Weights of a small transformer language model: a variant of Muon for these matrices.
Each number is 500 + 25 x the weight over its row's rms, rounded and kept within 0 to 999. Layers, rows and columns count from 0. Numbers have three digits each. The size before them is the row's rms in percent of the matrix's.

# up: layer 5 MLP up, 512x160, rms 0.144, rows 258-339, columns 0-79
# down: layer 5 MLP down (transposed), 512x160, rms 0.235, rows 258-338, columns 0-79
up258 105:468485516539487442499509520520515461580503502541490517501492466473462480473516452492527496487505532499481499520541498494518498494485523491520517546502517503533503516485525530503492518504546524529511511504487504502475480477494485505517522545
down258 109:513496542518495567493464497471484524489476472490512512495512480460540496446459529517524491502550529533482542466510484481516509506489519482477483487536514493499509554492458517466506505518520505512532505508556487485506519484520486489443472504
up259 099:443496480516493516494491494495451520491476480484511478458508499512522482509523501484492504483523503465491505517507532486526527502487514489468501508529535453470510469493496525490478478550543497501488516529519501513490525464485503467489483531
down259 102:526476506507505471465510496497580507474552501520475509483541495505534462493516483524486535475511514508479559501488510525519543516471503526508476516496490558458499507453514506473517462481488478490467485470471528479468476460483551516539509518
up260 101:510481484498523476501502515533498494518535476512461490507511495489477542521489436486471473538508527485495470495521481473516525515505472503521497501506449500510499577457500491544482513480421494504501496518472502474523499525525469501513468527
down260 089:447525534519528482454517565516469495464537478455488495512520498467487486528420470500503479480509501474533508477483491527518494479558503519492472486541517537502461477503476524508508473499473526499543461508483468527477536501456472494528510506
up261 099:484497533498492520528471489525524520515483526480518550512479511490462500535538491491487492467497521459487522468526492527509477494468471488539497512502505460476526476468474528481469538534493457458504508515501508502515501508520478500546489541
down261 105:518523504528475496498514521499485532457497484536495511522480503515490469482515516506513502542573501520485456491497492531496491539500463501529466477505474505483461525539538490544473497503527474499435503527505481511468518529517486502490486457
up262 099:522526485515470500495476493495481505548536533480524506552550494477520523491511496466514492494489508515474490510499468533530499527500511532499482490502507510455514460519492520527465509489518521519494506460495462502481519485548523543530514498
down262 101:457489508502502542518501524498456504518488484483518514492514477507571494443506541518472449500555462513492454498478511501453538500502522474528492474504500466499482517507515474524502510505501543514499511489477514488516517511508485422518487542
up263 094:518469475568490532483522523502511495540498479512509506456492503489563516512480519480479506531528507536500533496514463512553500532507514522448482519518492501464468526523489519492532499452501463509494506505517475471456516494495502516507473543
down263 087:510505520456489501495495496507522520510477448492493517520493520493521506527449495484528465503504500476517486460496502479548505492515480486499521496490477492515484461477497518499479525489533503500498478543456493465527513496475555505508487515
up264 106:507511507498513546494511460506487509502475438553491458502535469519518540490497494478486522475555497505518486477528483485516486516500518501508503546506502483495486507480503499538497451432526486502474474500498471535476489501502499495504507522
down264 101:506526528484482504502494521480497472514479514501464459454510555463486534519538479490483539509543490512549495517512489467518549550500495448498512470505487467520504440501525536494517474527473525486529497521480430484508459536458475481527479500
up265 087:514475522477486481490500497486500520475505523499507491453517500572508535506489451482481515542499470562515480478514505499510452510467538490486498482508488472478545504505511522494508532479472505527507549503477523505526550504517488467499530475
down265 091:515493475492525526493536460485531504513516457472495524511506498510499507511500493496498487496551499500464509511479506505455530535464520498477483510442476510499500532440526474521506511510490467462524494532527488493446475538537479507534532475
up266 099:519497490529522538498521525491498457522489478484531485440488493529504535497490472477512476518536461531506558496454471494463513477521488541480528465482545471514478486525537499486454445498501531504467529556497478455475492498520509483513491526
down266 096:490510456486507507474524502485476525496500513498487489489504506522512495472506515538476507470480463492493483516521577470465519509488498527495496481558464508522499527507521496527500533521526442470465500510524500484498495507510511468487476460
up267 096:505487528518533495483534481501550500528509461487500489508491529471483509526499486503503519480545546519463501525514478475453516490487518469460539493503519503477518522505474502494483461464479497514503462430526466476493506509481462504556513504
down267 090:496520498533523501495490517502480463491492547494548471531466519484514510454502493500490509531514479475473505515486508490495473496484524506487468508497542505516505474528506518488537517497471497476477516486502468495488511514498532469474479536
up268 105:511521481508496506518523503475538508469509534501506506467495525468554445494500483511462518491470527534510510519471515518542528535461547492477492524495537483484495491541510474518513493499479514508544519529508524454511468506496509473509497503
down268 108:498501550543501494508474522462487534466502461519486533535569488528460503508525483477493474484489486514491487472498531474514462484507509536478526489531514459476497490462474519508475457539512487480478527492509510514532526512506452524511490502
up269 102:492500477460531518510476538503441548518516508483478486461502464499521536476513506492493498531535520532531498520531540504475483479483496470496485539478470488493511489516464527485447543507487544461528523465488507508490508500501544533517506506
down269 107:489502474481525517527493528488510523487468511543466489548529545541491520539492526496505463452540490514522514500524544487510558515518448509474497492502516484528448516501510471480464533513476490474506511486507464496501502483539511484498518500
up270 110:503524511497522478490437499439490502536537479457526492501493477485490474543490503503474507481472498506546527463531473500523473502516492512478500460464502468505531505486498511487576472519501508476488499491478520486467502512490492481493504482
down270 107:464480469498565476540499508521504507562519537535477530475474481559504505537466522531501469522470469511514528498505561514477531500477517529492462512473552478484540512465527500514467517502493543536534507514533501458523497488514487497530499485
up271 097:524459479504529548499482475521505521514472508477538478537486472521490542509458496494484484508499496503533504463533484489535509496514525460484521496539542542464473507491475477478525512513484513488511502529500525513496490516509514511488511549
down271 095:477459475565477459495487515491543544497462506519433481449485543510515484492495519523490500472508506510488542525502519499511523521533513480528534502483496520496518494559521492492507477481511501511509502475512470527460506506503491480482542494
up272 101:485478489496514463512517551497482468507460548475459503480506506519549534508537511519478511471488498504508494549571464504469508508533514489515473535505471487475543512499480518465489486473497482492508472496517518515457481492524452481512503521
down272 105:490448553481468495465518477475513475454514474501529501517482525495520463548495488487523476507501483505481498547477537558483499497500506521502477488514505423522515490529506530561565487508515500495495488506452472499561473481531452463501531499
up273 104:496479498480529489498503466459493520459504535485499519503460513498538541526486521462527464487552493499482541464525458482477525496518448510503530477532510472474509516481492479502455512518501477514518451494494461468463505509495501495525482446
down273 102:490489494506525526507499493441499506534504481486519488453492459518499456528507494500458513522532496506508501489505464502529491468469540488493561477484474463503543544500493484529524511506488536547499457491484506498508528516514513500490456545
up274 114:472512482525501483504478537483483486448468472483517545546497502503558515467553479469481494509497477537494532466470476505521556506467466502489537486469466529551525548471506497527462484498494468512537483493489478535523513499538462509483532491
down274 116:513523489492543478540516491484483536477487513486504487474502532511481508477505527460546469467492475536486467523487517479476494525506492465468493492510492501523472496512468522469436463528526481487455522517527492513498490517527509534534530500
up275 085:521513451499502443486464483471550472500487521468439490509567524515495516486525505493545460476531520517499496497515462532517503489546475506484501486520523554551504518503484529494490526460479492507482487492480462500495477450490478504544532495
down275 096:464485517504491518505481487509505501491532480528539490536486459500521530509500507505477515494483507497478491519511503500503505491484532519514470485474500487452536509457526497501472477510506497508544544479481524509466496488510516512494466501
up276 098:533460502530479518497481465516498491470451452497484519513524484481500501472498497480560479485533486507489487510528456529476461504467492490509493459491483512478503512489567499511536522501503488531579540469481525479487430531458514464506515491
down276 102:493522451493481525527517518450470515501482549516510510479519500515477497528524536535469470515496540516503490483524518453565543493527525463524456505482481485501539496527490505490508494515520505465525505495523505517504490459506452532515513470
up277 096:471472513473491521494472506525469494493415475498495490509511492517497526499526493510482470499533545470488494506505504487521451526496431496494489486489501459482468472473510534527489559498529502493473531483459491487522496519458514481473508527
down277 096:493523506544447476522507478438561465476486509467473529498470530526554484520502521523468501562509470479516455475514509492476492473487488508487474496465530526489528470550500534502457524497482525478476497537518558514498539461511488500482481516
up278 106:491500537507514527529488472499529515442478476536479500488477488493483539511494534492514518487494509506498480523556484512542507446524500522525503466508506523481459557499500486498502472471489544505505515513458511486546535569480508466514493503
down278 103:522539495525514477532508451494509485485491460498505512488506487474521523514536499504520516508465532502460499544505471517495506503524547481501474472501501465501511495527441451468516506486456489480477505480547506532540485515540484498446523533
up279 100:498525535474481513439513521521548486518478520544526519484525499497474521471488473499520455461508510476432504536510532526478536441434563523512457517551508484494539482476505540511490510495505518479534502509534471508514494510483498477498537508
down279 103:520527477506510510497474518508533502457536515472497508512493476507474514491533509509510456513536486466488491475529478481519507484487471511506478479489502489496547555484526513518546467509530525508533485521515486434501465515523501481500538520
up280 108:482477523527459487473487475536510510530513512509480537508509515501502505499527515488554511510507492528487495432494506509443455533451492485507499544470491518553471487476492497494486510501517451548488480437473495455493485509502482521506531489
down280 100:484497517524517466507457482475503494519497494475486521487529523438470527521481469508504511494533463551470499493498497509473521530480528505523531484479558516525494469501524516509494468520510453540494507462539515481498521489488496510484535480
up281 115:529506515469500531491490478533485448558450562508546462483531472540521498524498555457459508492493477473530484475490497544501478493479493506510514461503520497475503501500507528467488534516462481499523500446478449488519516488490493520529481492
down281 109:483557523521489505516491439507543508487481538472501479474494533508507491524508524465495488500501463524449466457506444533514479533542510506515484511548530496526508508519494506530526541494459482462514456501502485505490482516508520513482505463
up282 094:513509463496507527549528544510510456480515510524537498490532541554517486476507463496519492538501530447540493487537491471467522491503470466472467434479474509489559521438540486450492518493537494512521461528464481481524492521464492473509508486
down282 096:514537493512482470512527487488501495528509468521519479520514506472506490463520501493529541456483523566529511444526481507468460559523494483478479486453518486471501517478503528508493530503492491469471476473462499503507564514515512515560495477
up283 100:444491561543519537479471520525543470467489500496482508515530449475527512505513465454510456544517485497528491485523515524522489506482463488456490490524496507514479484494448521533530524514470455491490520490498515470494509448497533493483504522
down283 101:479507523489484499498532538513483530513480506497475475499506480515496495494495501495529460461493530475538508506451494515575516493476513479462536477508497496477503532456494449521500466532503520517507494524518471529520504514491516510486485493
up284 103:533514534510540499474481532514470497453550502503476504512480482467531520478516541474545479535527451499500520516435503493543526471472449489487497473532511525497447467495514506488459484509509476563497496470543493501459516485505440490534506487
down284 101:521494477496529433486481444510475550516514517480456502499469550489501466471502465502512507520523526523491492526460523517506529476552501513459530498501507544528454502495506499495470539444509508534505517496458504506474516509510481507536493506
up285 106:501506538465494504521518464500511489491514531507504558474519495450516516503500532484500515541513549508477500515534492536492483481502478499498526481516451493483524477491481509535473514519503528496521514494491489478493506472524484496499463495
down285 105:480528510485478483477484475493486495508544533520465515503531518497525526543530476482491511514536478454473525448492476474521486496477505488529497466511510546530465503505492514524463539512527487521504464468519500548482483471506444526503485518
up286 096:526503462523533497476497531511430531479499505503497502512499481470485521513500468476503512505546454477487496555531488515515511505534504507475528515445491506477520465504533490551502480510525484540448524506544519482463530492499436480481513493
down286 096:474502541552499512499502471502544462544482485476490503479496489510488506501514491505493481546465496539520511511492488459481484488496507538521511517493501510523477510448533512529528517518461525497529515498524515496483549504522472482491511479
up287 116:471523527485510508525494459585509513497500463470491486463501501530514471486524464517489478572471509533493519454471479489459476494453498525493458521470540477516473508521486476538460466495495471522523463511470517463530519533469511478474505538
down287 109:542478494503531514507459484480512487515505494488496507475521511462511473533527482491479512509536470501512540475476509473484527522491507507507502495473491462508495530546475504532514527473476469491536500515512548462519518506438503473490464498
up288 096:529444485505500524538543509476485477461452449482507500497473458497542467540519518437494531532459488461504515479493505518501510494530521543488485523518510510427523554483486487508499501531504451533537509506480489500509478517520491483507504509
down288 094:498489447524515494522506476464496509527486518513480516483498498532535533495496523487515512521495487493502513499517524529514509528476525502518472476476487480503523483486455476486498503527479484447448535517459478545499505558490475496457558522
up289 077:523449470466503461476512491511475511528504508479518530499512501529459522521516511499502497507506512534509513559496482474471523479522495539520465478521498486494499496484484527454461467482480505508514570507543553507479514490492456520460554457
down289 080:416409537495529545494468504553487523519531477530464453499525493489520493470464491500537499491474487486523484483469520502500483467513493534524518522542477501482543495506472483473487510499539519524509487501478489478467476512513545477518479502
up290 096:511493490530490518471504533511538464466444539500509468473522490490489525502519532511529521509476464480502477473510488493501505489495463535487528480527476480429466534497540479529499529510504541504486490514524489447512505509493488515542496561
down290 101:492491526493475521482495551519486487522512485475477488501490444529505531496510469526512515478515513537514501473499521487470496472518512533490481516501509482468576525483474506517498467497453519463515493528469477472494508480511545523523465521
up291 105:511508462478532497466504543490480551470482523493507531494477526473477509498518464542490530529504567525493458532523519497489546537511443458545487509463504515481520505485482481505485523495533537471510505459468502486484532491520497516517471511
down291 105:491517548493513472548471537463481482490518477482472514528492477501495486541456525497530508509525468444484494525478495461483570499527447506483505497474468523534509517469503465446509486536529519503499476520510486483529511528485525516484484470
up292 102:511467460516507467543454512474468502482498480510499520502519497485451499485525464496478515502485512487455556478514511511498485461531518512556481490468576473514500481501493501493490493490513489502501506479482464548488501489514491493551534502
down292 103:496440455522507476520483513506504504515499457496455515485534463480521474494523523524512529511466452515512481466436495515478542537522507496511514496507477531521504496472494478538491538528531427462476478491468502518500511502494504531506479536
up293 091:512473529509490482488464478531500489505563546487496497506528457510509461513519526513476497485504498485509507486528467502528513484539455509527528462513502461467524492487541503529468482498557509522505522522525459511508469532522508522467488467
down293 101:485525461492497505469508493498497502494460478490504486494464508488479483503488508477521497498524496542525506455476496531469490527547494459456456553455518440549528501501465482508500509485521558517480475469524483473519490462541520484467501528
up294 105:544508452480545453541512511492534495503500474531518497483500502460515495503483502473521512529487531504518488468507520493433504482506502486527498503498500536481493496465503503487500507479509473491519425484492495513479478515530481523504508498
down294 101:513510538548531478531504519491510512489501497534485496527491526471505483456509526500475500530479518544482496485474516545489506480495491516508471500517474493495516480526549545473518464454498487460462479472500466492508483459450491514476541467
up295 076:494491448529486493487510460496469466503512533485522449497468516481540520491475496516474507495518548512478481506520502509494470476479547512495500543525508448544502459489512522506484510517523494477536485545509473527507513521484499500515484484
down295 083:514404576481489497476514539533516484509517464524502504522516470527492517466518485512525488531461484531503485506479506476503491516508479502491497518474517519472508542507515490502511482504495527512504485472507530470486492498537529486475480504
up296 116:496506564494548531512469477476447486474525505513465536504527491472486492444497482492523454515496501488501457518489512485504513525430505513504488490491505493472470491527523475474505499465488533417488541500531479468466498477496519468520501462
down296 113:492499497517448455509480505538522522469463507497493532518483472508496500495510530511498493529518516514460501535527506473529505537508535498524488498479496455527523509479519499488520473440523453495502490510501501520467510531512499505470474515
up297 097:495484461496532531508497488527477489472495476510534540481500492472537527529531507493497490511474516490454500526462503497458490482511494500506503488474491445461517517502490481500430532462506480518544516483532464489481561502512514575512471466
down297 104:468526515496491487461500465502473566528512535503483525455529489510479501515512501485473475509513513536523491510529483473530518503527512493515441512461482473481509527488446528505507523466473517462511513518504540493512444477498494505536486467
up298 103:482435482511477533449512512491562508537520499509524515529450516502496527518519497509485488462499497517527506474539511534504472496487461496463477484459509494496517526468498488462523550518493498498506557465488513510441485518519487531559474487
down298 094:467502488484497491525485500504523488479527501456486525511518470510478499485526498528485521485496496485468523478501526516499481508504496495472530467491565437512488484501498491483496527551474475513452480557514491525577446527519505508489517484
up299 088:491522480501533488502468481481484524450500448478480485547476496475506531518511449519480488475516486500482474503462501488520462516491501476485491429513489517518502475472478498491504500500459459516516492544531526496495474466520527548518473511
down299 089:469491491489471483488506508526486449503527492549482516493481526576467526478495501459500525511491520465500519537500513480486486481481512510500481525502514467445483506495481517541496478456499535484522527480458485483517537534479463436502518550
up300 098:523478503530464503488470517492456538534521503471480514520463476537516491534501453461514505442489507517519517497508502481452479538515527539539507496484508533496510536472490497443519499462454480504476561490442505494503462505495481502519487532
down300 100:459551464467480482507524495470479495526481456507512521476550474468510487542490493483492507532511470477477521520489454517567493482485479515491471501531557502485485515478503497563507483498501497468496476529499540503485480491486462527532518530
up301 099:458529521484560468505540527476489507533565490448480485564528483483536563512501510488493515490484509488480481465509492435529467506466502465479497468500523545491513494498502533512478479511516512495499506498527474473496501459523461472475478496
down301 099:547472488495467508520509475534500521501458497487510475453484459518450520505545493477491502494542495510542501514517497537480510498493528516517484480502460531488465495537462507533485539470496436516544508513503511478461516493524536530498501481
up302 114:477499471510481513470482499527524526476453503461514477523526507502480483548545535510480477486518551525507532485498527516555492517524493507480513524508516514532459496505505475530497491505521485525516513497498513532465508442483500473456457539
down302 105:518516560518543480514511444522509482485517501474497564495513504518467502504517500527513470463518524510495494529458492463502499512464514492531522482488500447516521487501521510497501515517483503478448485460461472505499507467509539479499570522
up303 096:461503516476497525469535514501453496477463506476519485493492525505524459515489544544468482480490493505433522475467509507510506512546543473521502520501521501522461528464500503521493510491511527439530516503550506425460509485502501519500481504
down303 097:495484524521512549534470528500471529504506462506506495522477434436505492518505478530505515479488512534493471503491504540521528504510496482536515476529506533485474481509512455505476551482462560476494490535477499509509522481515502486479465519
up304 100:486531490489480468452496470475510556504518484522521513477516501514482522509511508468515493498548454512522499494518479564514480484556483504493498495485468431512473526480539510478482510462543495510456504518534481523485495489535508499516479486
down304 103:495501491537500513512490492504511504485458458520534495499537475486499460513468507515500538451476518529485487538497472498499478503478488475415522508481555517506471556499523515437492469482496494494509519514496498567494538477515506487454526529
up305 100:516520489502517506475515502505485485480514486525535497546503493452505500444528507485490512471534495524493536469492501518464465496500547538456519529510479494486490479487522477503473494515551530512470499519501503514454507465558468543522479495
down305 105:465507500524484518536543478550486536523515494515481465547567536491485490540498519525456470492520478480480511505492515496499526484499468485507501480529524507474531513490443502495547479494512519473532514493481476538465487493520504511491486522
up306 104:482457477519525488523484496543497468524494512530493524469486485489500517517475512487481498534454489513508515521513518513516475451456497528496505552509519509455514529501454529494491552489487493517456535510537496486462515509512466483481462482
down306 093:466525497513508452485508474509492498512454470479525454524504463466481507515489498521499506506503520501523530516500535513579479461478529467536501490513520475480499508525485516464509510477525498538464471498498458511522509525488509494518492481
up307 092:523497487514469495530499493503484457519519498494521512487446498513487515534520536491506517544514482475500532471491475496551460473492514498492478503483481521539509519505501459493489468487477474562477523490473534558514478476565478478480461537
down307 086:492477508524512551493514518531450459490526475520467534532531472535460497490509469504524505499512500523508497503461527515482485479487527538453474475498480528489522515530512442507509474502494507509549438483517521474480503522465506475513521515
up308 100:474484512469473473502503468498508509510522507552489542476448508515544521490515484488492501505498517488457478545522494519494532434461473476493484500509543527520501513467471502512479510493524492450477559496441462479492519462522533466501495503
down308 100:493511521480501507531497536518494532470486518483437513505490466514493531566512526455527468458511491498519472515471461472471491527510496492520480513500508450447508485509502537513473515527529508516487491473524484473509515493474486464509464464
up309 094:487517516479501524441447502480498519481487472478517525529538489501521458502520510500499495473485480486516548460471501490494467498442493539508446476520513521509453483544529477501496522435543503485487482470484524522477483495513504453510521544
down309 095:491480511492517527528493523496479513475478474510491511550516506529489535476483485513487480501517495522547548481483483502499505503492487479511474531484543437470564502508496487512535511509513465471485492480470516491483478548500478482461469460
up310 090:506506513512496499511525473512502484520460465479525528535475478514468494526505465468473450529501480492445520516461511512491424500484488493527521497479468516446485508501433485514483421552493514518526520505457517522508481519511490531511489537
down310 083:488572508472520467500502488496487490480452522523519485499520511504493499529468450509523525484512539466495542503512502491496501529455504484511474495504460508536471484516488511520523503490512480541473505537525468497523467477499494497533523489
up311 107:492507502478504529521546460533496494498527493493519545497424450519488472486511480535526501508541519502523527490478535513490495524476503503506554551497510508472434507470521462522497574490471514514499491482487504511490501502500522502497493516
down311 103:497502474500518496443480550480485476513467464525486539507471509515519511470482503514508506463501472490545474490515491531509469496458480523496469485476490497504523523498503461470520508524557497487478539526557494484503466515520505498494519466
up312 099:493462483489498507503494519478492476518512507508514552518490523462498534473488476465550497507546508509504515491510504506495484533530509540507508480525453516524490517534498524524477529504502482514479472456483467492529526495539532472518490519
down312 104:526522448534533498507466542484521507456483528495482487541544505502530517505474529476460494539486527494514519445495525500532529444480507519464508474522529471453488489510507511490511511519515503495465491498449524506495503482474482498511460476
up313 104:464480455502507519514500537524516452463467465544509533507472512480558480460491488506483514510531500511471502467506504493474543513493517519491491511524462501539503468478465478453499484473545495534458506486570476486485460491503497470486478487
down313 107:484515468518476495479503514540503549511556502476527450525489491489476472532525440520483527473498500501448543500538503489498536508459468511506489466538500527492479490445523483458516484484504500509478514520513458537501480507521527546509540511
up314 102:517520516473509470497474517455535488477513459530518539507504482507511474497491485506497516515469483518501531453545522528508549524487502488491452523486499470503559491504525476484483497554442458474515499512479457512505549469522551489502479495
down314 104:521523522533502518492513490504485539458488502504504516515508523453517529531522482547485489488496503505504502512501503498488484459487518492465534443482498536529493523527490514532463437466507533542541497503469511489499483526503470526516507516
up315 101:549489515503486452479510511506476522494490486486509483499462457530458469550502488490529504524498501504516486490513527481493462488541537540568502501537461501524525502528519480473498449543514537499500506485503477503507479486489511457498513480
down315 096:487496531547496460487488528487513484469537565507472538505502505513475504525491540492497468457497497456491472504483470508527499501498497493449474486518501524448478482532496492554518501517488503503488477497509490562465491491496478546482492537
up316 106:524483462476493510508532518458474485539533511474527517500501497522496494472513468496484484494483492539512516544482477498550540505505491524537484496488477515543493522456486477449473544529505495475530531456502492488520445539485539511495476511
down316 101:506514478466493495460494471551508538508492476470496462491505550463516529486476481524540535468507488496462576493507491532515553524455463513498507503490518524502535511510493456473483503509500467507460524485472522478478517472503485523500509528
up317 105:517480512495528482505447523465480478500502504482504468500508481505466473497483489497498473517501502489498559466460489469483480484497504521499452503507531478563505513478514488475549515491517495469517503459506500485515504495524527501460473531
down317 100:481513457467532513512473475497528536521543469481451479502496497490523484514512495507502510524470529504490493531516491512495502485481470497536541545493506494448501506511452492478455444473497519487530524508465485477501526452510519493492521502
up318 109:520511534537490507493482524482503508489502482530526503534498497513553530488540473480516524448511445507475461484523483583479483494455486512489477509498513466511491547497484495521499513521514511491476509511494530530464549486516498483525530490
down318 112:512484532477527506510489461501462527526490487485527465506486501527476488550469532451546521520480498499514530523503479507515500509436505515488452490470492486528473523500510494471506532487447521488520497510508474475457503491505521482528547510
up319 091:475551487497484487498530518511504508529520528491491496485523476529508516506530495539512528472501493482487509458506514478513547458475491516467497504472528518476471473495526490475531531484474508519513506523515478503510452485488517450564498482
down319 093:507542493490473491461488487505547478516517475498510522527493486530479552478492525493475494445471495501476526521536491516510513484485484446478511457498482509517523452489516524511482519531486474497459475485493514487546454474494481485486492492
up320 096:494463514479459541483514506489524485499499494509543457506484524502561507503516540533472509483483511496508523481546467471492519475538455521480464488472515538485509467491498508514485476520512482493497518492563439465486478501483477464498489491
down320 090:462475497484503463517513506495547435512526471510508528511510481531489485502497516535502507495525534492492521470512495537547469508490494496491488460477461508547491498490516470504479480531481532514454469437477515490534480478508460461487484515
up321 090:507493482471478469473533482496533450483554469474527495463499505531491514456513528531510465511502485531461502495463527486462497543487490511474514485477509502531539525489511480457458541474473472514534439477510503481451460454489514487478508482
down321 093:554471489493509525536491472541484470496545488519491515513495495429509495535466512511521507475457474487482503500510505544505504481492482503501502525521524497537474474447491504520521470506520523543473464530487544495456480500506508523515519478
up322 104:468536466490513522513485533530490551472497507508494498510514531486474516518487494512514459502460467492474494485516442490510499539537513561476494493491520513506466517504469507463500479503513529492466510478500503475497541518491471491515457523
down322 102:517515522491473505502531511540502504527533494418486456522558525503500543519493478459491476469492503482448499500507438512483494506521517515541475498476523474493482501547494547526519541531505490509524488505514497489484509485458482496501486486
up323 100:528493449504509431532478525534485506530480443533540472521490495504535515516516504465536479527461453503431487517523509521539519475517454527547484511505469496504512528510481517508521522518501490475506512535493511466462508454520493493494517494
down323 100:488473511493518512504532514515492465507518446474511514513509463501493511503491489501519499486485503494509501517530491489561502475539484515493514507457474511499510506513500489465519471460514554486466507506465507510486515482485517509494567535
up324 097:484484538540507491492471536509499514488506463533473509444471531496500491510483496491472515479525539519535459484506515531479528491461491487595532480541532506495493465508479519462441513431540501514513516485490469458508487498497488464489504523
down324 099:493494474504542536498539506524507484435492461506521504515522476498470508528493520513558504482477532493466498519525527509499456475486485510489476496509529488506504507469499522519470502484484495550520509540518502476494548475510518504526454472
up325 100:546516488513458501539493521506518511482546495497517472527569491524469487525519547503474490504519510483535532464507515495513471497514512507459502457547535493499509481502487446538476519474520525475509477459472493485473521476475479512477500543
down325 100:454518500509498449506485559487485478485506497485477536530507468504500514475495529492501485511493500507475474510535553508552501522503482488515491517494503500521499518512487518513521494480524493492521489536498543508463529524478546503495532470
up326 101:536511462497477509534548560525545460500491507496504466483529538501498511477523516513498504518486502531435526521525528516486451524455457504529482501483503506484517540504465455510445465512487478479481504449482542483496509547485498516514506453
down326 101:472507527506506497522499526499479497485521481506459502466493441543532503550497489516534473473501496480498440499461487514517494557534473501494513491509486490504481487556495489504522461482540552541495473481492504503501516504475518490479512480
up327 101:475528523553485485543521487518495454501492502489515515488476506488485518513498501482496519440523510505528540508502475473474489495504446488519544489464549532494505496492469549460509530487483522555466528454501543508472491513532492462456468528
down327 096:514466488483515435536477548494495472480487501460530492529521494502522551470491509516522527535509459489505505535514533553511509501456499468483484487516508533505491538520440488508480505475512499492515501517490508538508448481446517482497503542
up328 104:518541506557476519511498484503509506501530534542482506496502488506504486535479526472492520521501478484458470515499473504483508488511519479526526538545545514522498525448471503501475496486541480473513531483516522495552503514495494502532484519
down328 101:512510474534504528538446532482484506490526510543491502462492522467468499495461490534468507496510500484459538486494536498483502525466542481471473507534489502503463508468481485477517512529477489556477508490502471532484537484500497487490481513
up329 090:487494491512486508456501476511535523490465490507489491502506492486484509532497524516528449476545527497464534528497514514523513495477457504498492491496554479510533542468505508532458508516495523507531513459524504502513482495487464515491509473
down329 094:470497512518485487491475510474524538502487480519474495512528481525536511462468520466478515483477477512511447543517434531539504514535531484511520498509516473520497455511502532495500495470494481470499506503499510564531506497535506495516537513
up330 102:501446495549444523542485494539487504486478524517488530509485495535533479517498514421516510513499490507504507503481536477493536504506498488517524491542501502488527557447527505471456458501513507503476511487547476498515498527461486508549487522
down330 096:483501480559521522511505491515539450506532499518474487497540533493524507464489477498511538506455553517509479501451520516463458477487471509486506551481498486486484478515460473465495484519484549512498533486539493501483513539488502490470457507
up331 101:518513522491502499497463494494496523522538486506500463512531457476510510531520448537531506499506468456495529520466510496488521459534531487527487509524484520492488517491521518481481498504501547548523473532501511457484505485523459473518512498
down331 103:524522484493512496535464544540518529534508521483515478522503483480520449529483497513498521493558487469474516456505525467485508480525461474466499489503527472518515482519510437469501531477467486500455479530518473468535467507526519515521475531
up332 097:521524533532525458450460494536464517510475529533534468505515531513493531459499516480539519475505508500470457517440477509529481508480545494505507549502504542534477472532503486497501488537498508517469476445492494499497481507446509463499493519
down332 099:477534462511519514462536504514518511490491528481480500506520455462522494502487470527504517521493487512494526456507483472478494447525506522479534533494506511516549483457496463485571528504496478502529487441472540545520515491502498506535519489
up333 100:503506484521450516542461499483563473493490498525527479491447482482471533517486488518499520498523524500515489521508548496516476494501484553459451494537490478504496534506474488582544490482494517514476497506485577495521497476526488469518503497
down333 103:506495503491515487494502510537488461501499499539530526522511488514482525474505537558520493506494479512458522511489510462493495500489464546509446504538537498543448456483528505533506498481550457478463468486446456502525530520497466550454487509
up334 102:509507488520551523467469523523459483437547486510518500503471501497486517498507463464472538493490522522544461480513527537507492491486492467485448526499484500482459515550505453506461487494535474525527499509514488545525526480493480482480531549
down334 099:498462487540512498518494494471518500556508467470493511448525498510476508496496492494467487524518479484504513462482501478487480518531444480489516548527494503517467514535523530471523487508497472508507547500528540498557518484465543507515494492
up335 101:494479521485515490538512506510492504497518504513517520533502475513487478523500474482473499531491501488561462492546557501484475461542529491520533517474533492559480510462484464486462501506489479515523549495500465518459473495479513501548467567
down335 102:461528524532496458528474510524492454491469553463504514466467530456516508503507507513493467477479486480483477518513511490526472491504465531497466467493505483551496475507460474517484496474517459478493495535473546502475485536492547507493502500
up336 096:507543561534482501495466485495510506518486497538485465491516470516483459498499498501452509527480541486457538511510514517496472531503491512487470531498559566550479491512472455445483510498474426530504496496499478521489473481476529491484509488
down336 102:488498480502482503481507479498480470511521518506476502492546506504470535511485499513501459534486509582485477471476518485467480509526505490492532494476509517518550481453519502517468497478487579507474504492553545492502499534454467504500469487
up337 114:531515480481495494456514496508536500493543457485511493503484493506488493506516513511533553511507512527485497496492511506473496509482477474521500486513533474475481514462487515526509540541463502492548502461526470457511483560510511516500517452
down337 104:504499526524530506526526510526504520498485482441472494526514498510494544519504490493500507468484531496546524533490466556508523514510497510518480509526476544489479494490530548488472500478477507516462439527482518555488498515472467517442492538
up338 097:465448516528513497506527487501539512483512498514499496546513506551497503517529478491492505537487560526514516442556508469473503466448492519511525475534531484504511500474534478520474489486501519488507513531486489509518491462477498483522468503
down338 104:497511500523504495498481533503486475480497493480504488477459468485483435479508499490480498480539498536493475526527527518510463526520534509517528531542531529513490525485485507522528487511493492518516495479526478497474516522435471485496543492
up339 103:468549486485511529487532526528500501497557546494503497487495547515530486528519471508509485525504513522468497485483534489522487469529486576492501478516491529521515495526467500537465476515480531474517476462483454494491435528552468538508523504